Weights of a small transformer language model: 502M tokens.
Each number is 128 + 24 x the weight over the matrix's rms, rounded and kept within 0 to 255. Layers, rows and columns count from 0.

# layer 3 MLP up, 1920x320, rms 0.1, rows 1558-1567, columns 160-319
[[135 138 132 102 156 153 160 100 118 132 117 157  73 147 131 135 144 143 150 115 135 165 128  81  95 106  95 129 114 127 166  91 142 213 124  97 152 118  88 138 143 157 118  93 141  78 161 142 145 131 129  95 153 146 140 113 132 124 140 128 162 114 119 108 119 106 140 110 115 130 137 104 135 127 133 115 180  97 110 140 125 149 168 126 150 113 127 123 110 106 148 122 124 109 136  81  91 119 167 173 145 126 111 119 148 126 120 159 121  84 137 174 114 167 110 118 140 133 117 136 159  83 114  94 155 124 124 136 138 120 113 136  85 145 108 109 123 153 144 144 115 127 168 204 103  98 115 162 116 143 119 118 144 117 104 133 106 152 111 144]
 [125 138  90 135 118 128 161 105 106 133 132 124 121 100 125 165 126 136 118 133 175 169 137 154 144 100  87 131  82 142 108 108 144  95  46 111 118 147 150 151 153 167 132 144 122 137 164 145  92 174 168 121 142 101 172 158 131 142 167 113 130 135 137 162  79 129 132 146 105 101 153 123 141 117 115 150 131 126 151 106 147 105 144 108 111 126 122 155 128 118 137 119 112 151 133 100  84  96 134 140 138 116 125 159 142 140 109 125 211 137 108 130 142 146 143 106 142 133  94 122 119 140 139 109  97 117  90  95 123 164 110 177 146 136 128  86 138  67 140 134 129 145 164 143 141 153 119 129 144 150 138 145 106 141 169 101 120 100 167  90]
 [129 155 112 134 123 145 133 134 130 157 176 104 122 124 120 118 152  76  95 101 104 107 147 124 105  81 155 126 114 106 130 139 139 153 144 136  88 118 156  89 109 184 104  98 132  60 113 160 113 150 157  99 103 110 139 143 137 109 117 103 110 133 124 110 142 112 178 171  99 119 118 120 127  98 170 123 129 137 145 123 124 160 138 138 124 113 107 136 121 141 129 135 136  72 148 121 145 153  95 138  84 150 149 140 144 131 137 149 113 101 115 108 139 117 133 121 105 175 153  72 165 130 120 141  73 120 151 133 167  95 124 125 125 151 110  97 152 129 137 142 100 153 168 116 132 153 110 133 159 127 133 109 125 178 124 171 112 122 109 140]
 [132  70 120 110  99 122 125 128  95 110 203 137 128 130 105 136 173 165 119 158 136 182 119 114 108 100 158 104 102 137 162 129 124 108  95 101 142 145 114 175 134 131 174 168 111 101  97 144 166 131 105  88 125 134 116 135  96 106 145 126 125  97 123 140 124 115 188 124 133 171 125  75  87 182 180  55 169 142  80 129 130 167  93 122 112 145 112 132  97 111 114 137 137 119 113 126 136 141 125 118 139 133 162 126 143 138 148  94 118  77 168 125 136 116 100 151 109 124 125 134 122 178 134  84 146 123 140 123 143 187 128 104 132 116 107 137 139 137 112 147 118 113  96 153 100 136 147 124 114 105 164 106 127 113 103 192 105 134 129 107]
 [134 131  86  90 114 118 106 147 125 106 156 156  94 157 103  76 111 115 131 113 182 146 144 124  92  99  80 138 116 134 116 117 172 152 156 148 188 111 127  90 123 142 141 146  71 125 102 156 156 123 114 155 124  85 103 143  90 113 135 141 147 137 122 138 127 140 114 110 126 142 177 117 137 173 113 112 112 146 112 148 130 131 137 147 118 148 138 141 135 144 137 135 177 167 127 111 151 124 127 143 112 116 112 145 109  84 115  78 111 156 164 131 159 138 127 145 133 122 132 140 141 132 145  97 156 100 139 105 115 132 176 135 149 137 140 100 117 120 144  46 129 157 133 171 149 123 161 126 126 138 152 141 115 127 114 123 112 110 138 148]
 [155 125 137 133 110 110 114 109  96 109 158 118 152  94 129 109 166 149 119  96 121 100 154 101 137 159 143 157 133  86 110 123 103 138 135 112 100 139  92 141 146 140 116 147 140 154 110 199 152 163 163 134 153 170 101 152 107 123 134 125 129 105 109 136  73  86 132 148 119 144 119  85 182 147 151 148 121  81  84 148  91 119 156 110 125 118  92 128 110 122  87 161 129 183 148 119 125  98 150 101 111 149 100 142 149 138  86 107 138 128 135 165  88  83 137 119 108 144 162 114 120 109 134 131 153  98 125  92 118 126 153 145 131 142 162 120 173 134 162 111 120 171 111 145  92 107 181 120 152 141 134 113 140 133 131 137 116 154 142 124]
 [113 157 119 131  93 136 123 114 145 109 137 170 151 170 143 131 128 106 104 100 119 165 180 149 113 137 152 152 121 126 155  96 112  91 144 139 147 149 137 174 114 106 151  65 122 143 150 161 104 151 118 147 130 125 162  98 142 141 125 136 145 125  95 150 120 114  93 119 157 140  78 122 113 130 128 103 131 123 109 119 145 126 170 118 123  79 154 182 119 148 162  82 126 141  92 111 163 148 101  59 144 132 114 115 111 125  88 116 128  85 135 139 164  95 130 163 112 178 103 190 103 113 123 145 145 132 180 110 127  92 117 130 117 133 108  90 168  89 110 101 105 143  99  87 110 105 141 122 125 113 130 108 141 114 128 126  90 140 127  91]
 [161 198 147 122  98 151 168 144 153 123 129 140 100 131 119 123 170 102 134 145 142  85 169 155  84 142 145 156 123 135 133 126  99 151 144 122 131 176 120 129 129 120 124 112 118 165 100 129  95 110 114 165 146 131 168 113 104 119  95 139 122 109  90 156  94 125 120 145 144  75 129 145  74  80  92 114 150 153 134 101 113 149 155 106 115  98 119 128 129 103 103 130 132 143 116 143 108 142 148 143  98 103 122 142 188 132  97  84 112  77 137 153 170 146 106 105 124  72  99  84  79 146 104 164 141 115 145 128  84 130 109 146  67 164 101  92  91 120  83 100 113  94 167 111 162 123 125 112 111 122 148 151 174 157 117 114 135  96 134 130]
 [165 115 120 153 122  99 137 141 144 152 144  97 145 105 127 126 161 133 119 159 133 128 136 136 160 138 118 145 138 108 121 117  81  98 154  99  96 140 148 162 147 122 105 117 140 164  73 117 121  96 156 142 104 126 117 119 123 138 119  59 132 129 146 102  64  74 143 140 122 155  99 115 106 114 141 136 153 134  97  98  68 131 149 103 143 116 100 160 115 127  83 134 115 108 115 180 150 156 118 114 179 127  93  85 142 118 110 143 128 162 150  88 100 124 124  74 131 106 137 144 130 103 117 114 139 120 153 162 139 128 137 136  98 158 129 121 141 137 160 163 126 172 135 121 123 142 115 131 120 132  85 156 198  96  74 103 149 118 158 170]
 [112 145 149 138  90 136 112 132 121 113 133 179 106 142 117 143 126 111  90 127 117 103 123 139 134 142 158 114 151 108 125 142 130 141 158 153 108 126 118 134 126 114 155 126  90 176 164 109 125 124  96  91 133 134 128 136 106 143 118 135 106 139 118 144 101 154  98 121  59  94 128 136  99 133 134 104 117 158 145 109 118  98 144 142 122 128 114 138 150 113 134 152 112 128 160  92 114 193 108 162 131 135 144 155 131 130 126 116 157 143 128 147  91 130 153 120 134  64 106 118 124 154 123 181 139 139 141 150  86 125 157 175 106 138 140 105 117 149 119 142 121 141 106 114 128 127 112 117  92 138 117 175 118 126 113 133 118 154  92 130]]
# layer 3 MLP down (transposed), 1920x320, rms 0.0949, rows 1558-1567, columns 160-319
[[104  99 109 146 119 116 100 145 152 138 130 104 133 110 137  95 113 121 158 106 134 117 188 119  78 139 138 148 154 127 128 132 109 116 126 174  99 163 130 125 141 160 146 149 115 165 137 153 114 129 136 134  96 112 159 146 144 131 126 141  92 108 119 143 146 127  97 114 179 110 121 121  95 130 133 106 159 146 163 137 131 128  79 198 160 124 108  83 130 136 135 135 119 182 120 151 120 153 104 115 118 150 123 137 108 136 106  92 106 146 146 139 148 133 140 167 142 165 174 124 110 146 142 141 138 161 138 163 127 122  92  77  75 163 147 125 108 136 154 155 138 110 166 141 115  95 137 103 133 143 116 132 137 126 103 135 118 170 109 132]
 [120 148 113 135 117 133  97 107 133 151 152 143 133 162 166 141 130 103 140 176  94  90 151 128 138 177 103 108 143 133  75 150 107 117 124 109 109 120 131 168 142 126 148 129 166 122 138 104 114 154 155 147  84 118  93 123 105  89  96 140 121 146 128 113 135 154 133 135 128 104 127 136 102 159 140 153 116 135 165 103 127 117 142 125 106 168 105 121 116 139 127 148 128  87 105 143 144 114 117 112  90 103 122 155 131 138 140 147 139 120 140 175  75 169 129  99 169 132 123 134 105 103 128 153 120 132  96 162 147 104 135 108 120 145 154 119 176  92 122  99 112 135  92  94 132  87  95 124 181 130 111 118  92 173 146 121 133 117 188 138]
 [147 118 129 120 138 102 136 125 128 103 111 155 116 101 117 124 155 103 120 136 130 142 100 158 120  97 171 113 121  95 123 130 107 112 119 119 115 154 159 147 129 140 131 140 136 124 165 114 162 161 106 127  96 132 107 137 127 150 126  98 129 162  97 147 170 120 130 101 129 137 125 144 101 122 138 119 100 133  87 142 114 132 104 138 138 117 131 124 161 111 113 129 103 137 128 136 149 145 130 132 141 125 115  94 114  91 154 135 108  98 123 147 152 145 110 125 128 154 127 139 111 150 148 141 142 179 159 110  91 110 116 116 109 134 149 143 148 138  98 122  81 121 108 112 144  94 111 120 150 152  99 139 143 133 134 118 137 125 159 127]
 [121 124 162 111 129 127 167  95 124 166 116 100 132 127  97 109 137 128 110 133  99 154 167  85 110 157 106 132 151 140 148 140 136 114 137 126 133 130 179 133 128 122 185 127 136 140 133 160 142 126  81 123 175 118 117  88 131 131 112 117 135 151 154 124 146 100 105  90  86 135  94  97 183 120 150 161  98 161 110  95 118 135 161 128 134 132 152  86 160  93 140 110 164 126 128  78 127 118 117 133  77 117 110 160 139 127 122 192  83 120 167 102 110 168 117 139 138 144 154 113 143 145 114 124 130 119 127 137 148 107 118 157  81 134 174  94  61 120 129 140 136 131 132  87 126 161 152 127 139  82 153 112 118 160 125 173 135 157 150 131]
 [108 125 119 134 136 144 113 135 146 197 168  98 168 134 116 145 139 146 122 107 146 141 114 112 106 137  83  78  79 131 158 112 147  81 137 103 180 111 117 117 141 143 163 108 113 158 105 161 104 138 146 141 140 125  96 123  90 151 130 123 115 139 123 139 179 104 160 142  94 151 123  78  85 171  81 121 165 148 122 116  88 121 112 107  91 142 112 129 108 153 168 144 153  80 133 154 133 126 154 132 124 190 115 166 104 158 108 135 132 143 153 155 104 114 143 136 105 148 154 176 135 139 114 128 158 141  90 133 157 103  94 111 118 108 154 130 153 152 158 111 125 169 127 129 154 125 150 137  82 131 132 132 122 162  74 122  89 106 144 154]
 [ 99 124 101 142 166 109 104 151 126 167 115 113 144 112 129 152 153 131 135 110 161 142 146 158 141 179 141 134 133 178  95 162 124 163 141  76 141  96 174 133 169 109  78 104 128 112 122 102 151 103 105 101 156 131 140 142 187 176  92  91 161 129 125 174 119  91 129 121 101  91 110 145 105 155 135 113 111 130 129  96 148 122 104 117 151 153 107 125 148 146 137 115 149 120 113 117 168 164 113 120 112 117 144 140 128 156 112 126 169 101 140 110 142 128 111 127 128 158 125 138 156 150 139 123 139 140 134 111 113 127 112  96 131 211 170 162  96 126 129 128  87  93 175 135  95 149 113 108 106 112 123  52 119 163 147 117  73 105  82 133]
 [191 170 128 138 102 148 177 128 154 137 111 153 141 136 189 173 100 114 130 122  92 123 171  84 152 124 130 111 120 173 159 177 122 140 115  88  88 116 103 115 132 141 166 100 138 138 124 147 101 177 123  81 169 110 163 111 130 144 192 111 147 151 114  91 137 104 139 126 109 130 104 140 133  74 135  73 114 141 153 135 116 155 117  95 136 148 122 121 127 110  77 140 166 144  88 107 116 179 144 141 132 118 156 162 121 124 126  96 108 121 132 108  67 150 150 113 132 155  79  80 124 113 108 140 180 138  81  90 182 126 106 149  78 112 158 116 139  98 176 119 129  99 165 130 170 103 117 129 143  87 134 137 141 107 144 126 171 126 109 138]
 [ 96 145 146 137 136 156 178 122 116 134 134 107  94 126 162 146 150 118 112 128  84 154 149  66 128 127 136 190 124 133 146 130 129  94 143  92 154 152 130 162 123 108 152 165 134 136 111 138 132 187 156 155 134 118 147  89 103 179 116 166 129 114 157 137  84 102 117 162 136 151 131 135 153 147 146 168 170 108 120 115 114 171 133  85 137 175 123 150 131 172 102 117 131 109 183 101 109 112 123  88 121 136 102 113 124 145 103 118 161 113 127 132 118 159  82 186 108 132 125 169 134 113 107 121 118 146 129 124  88 152 133 159 102 147 163 113 115 132 124 111 149 131 125 127 102 101 130 107 128  73 189  38 124 137 138 134 120 113 103 138]
 [149 115 125 158 144 134 120  94 146 137 102 124 147 169 133 120 173 115 160 153 143  99 156 143 107 165 116 124 157 104 137 136 106 110  97 153 125 110 126  97 105 122  88 136 104 125 141 125 129 148 168 127 189 138 151  96 166 139 111 143 132 158 105 170 133 160 101 132 133 158  94 118 113 132 190  87 109 124 141 110 126 121 165 135  81  81 113  76  98  89 129 129  98 105 124  99 156 145 142 128 123 104 143 135 128 111 115 174 152 129 118 195 134 107 150 125 128 160 123 185 175 117 122 158 139 110 150  87 132 105 139 119 177 134 155  92 154 144 121 121 109  96 125 124 101 130 132 154 152 149 130 150 117 137 163 160 135 156  94 122]
 [151 143 172 117 132  99 137 152 146 130 108 122 143  73 136 177 126 127 138 107 130  90 136 158 146 155 145 150 131 108 159 112 138 146 117 142 180 123  72 134 133 117 138  89 143 120 155 115 154 111  86 143 135 104 118 137 105 169 160 116 154 104 103 156 124 123 127 126 115 121 165 152 148 115 128  99  82 171 112 114  77  87  97 119 131 163 131 166 125 158 118 119 165 140  93 112 131 108 150  81 135 117 129 115 134 136 135  83 132 142 122  61 132 144 135 122 134 126 159 115 124 144 133 130 123 132 114 116 143 125  80 134 149 143 127 131 110 176 121 155 168 108 136 150 152  94  99  84 107 140 109 126 151 126  97 113 123 150 104 107]]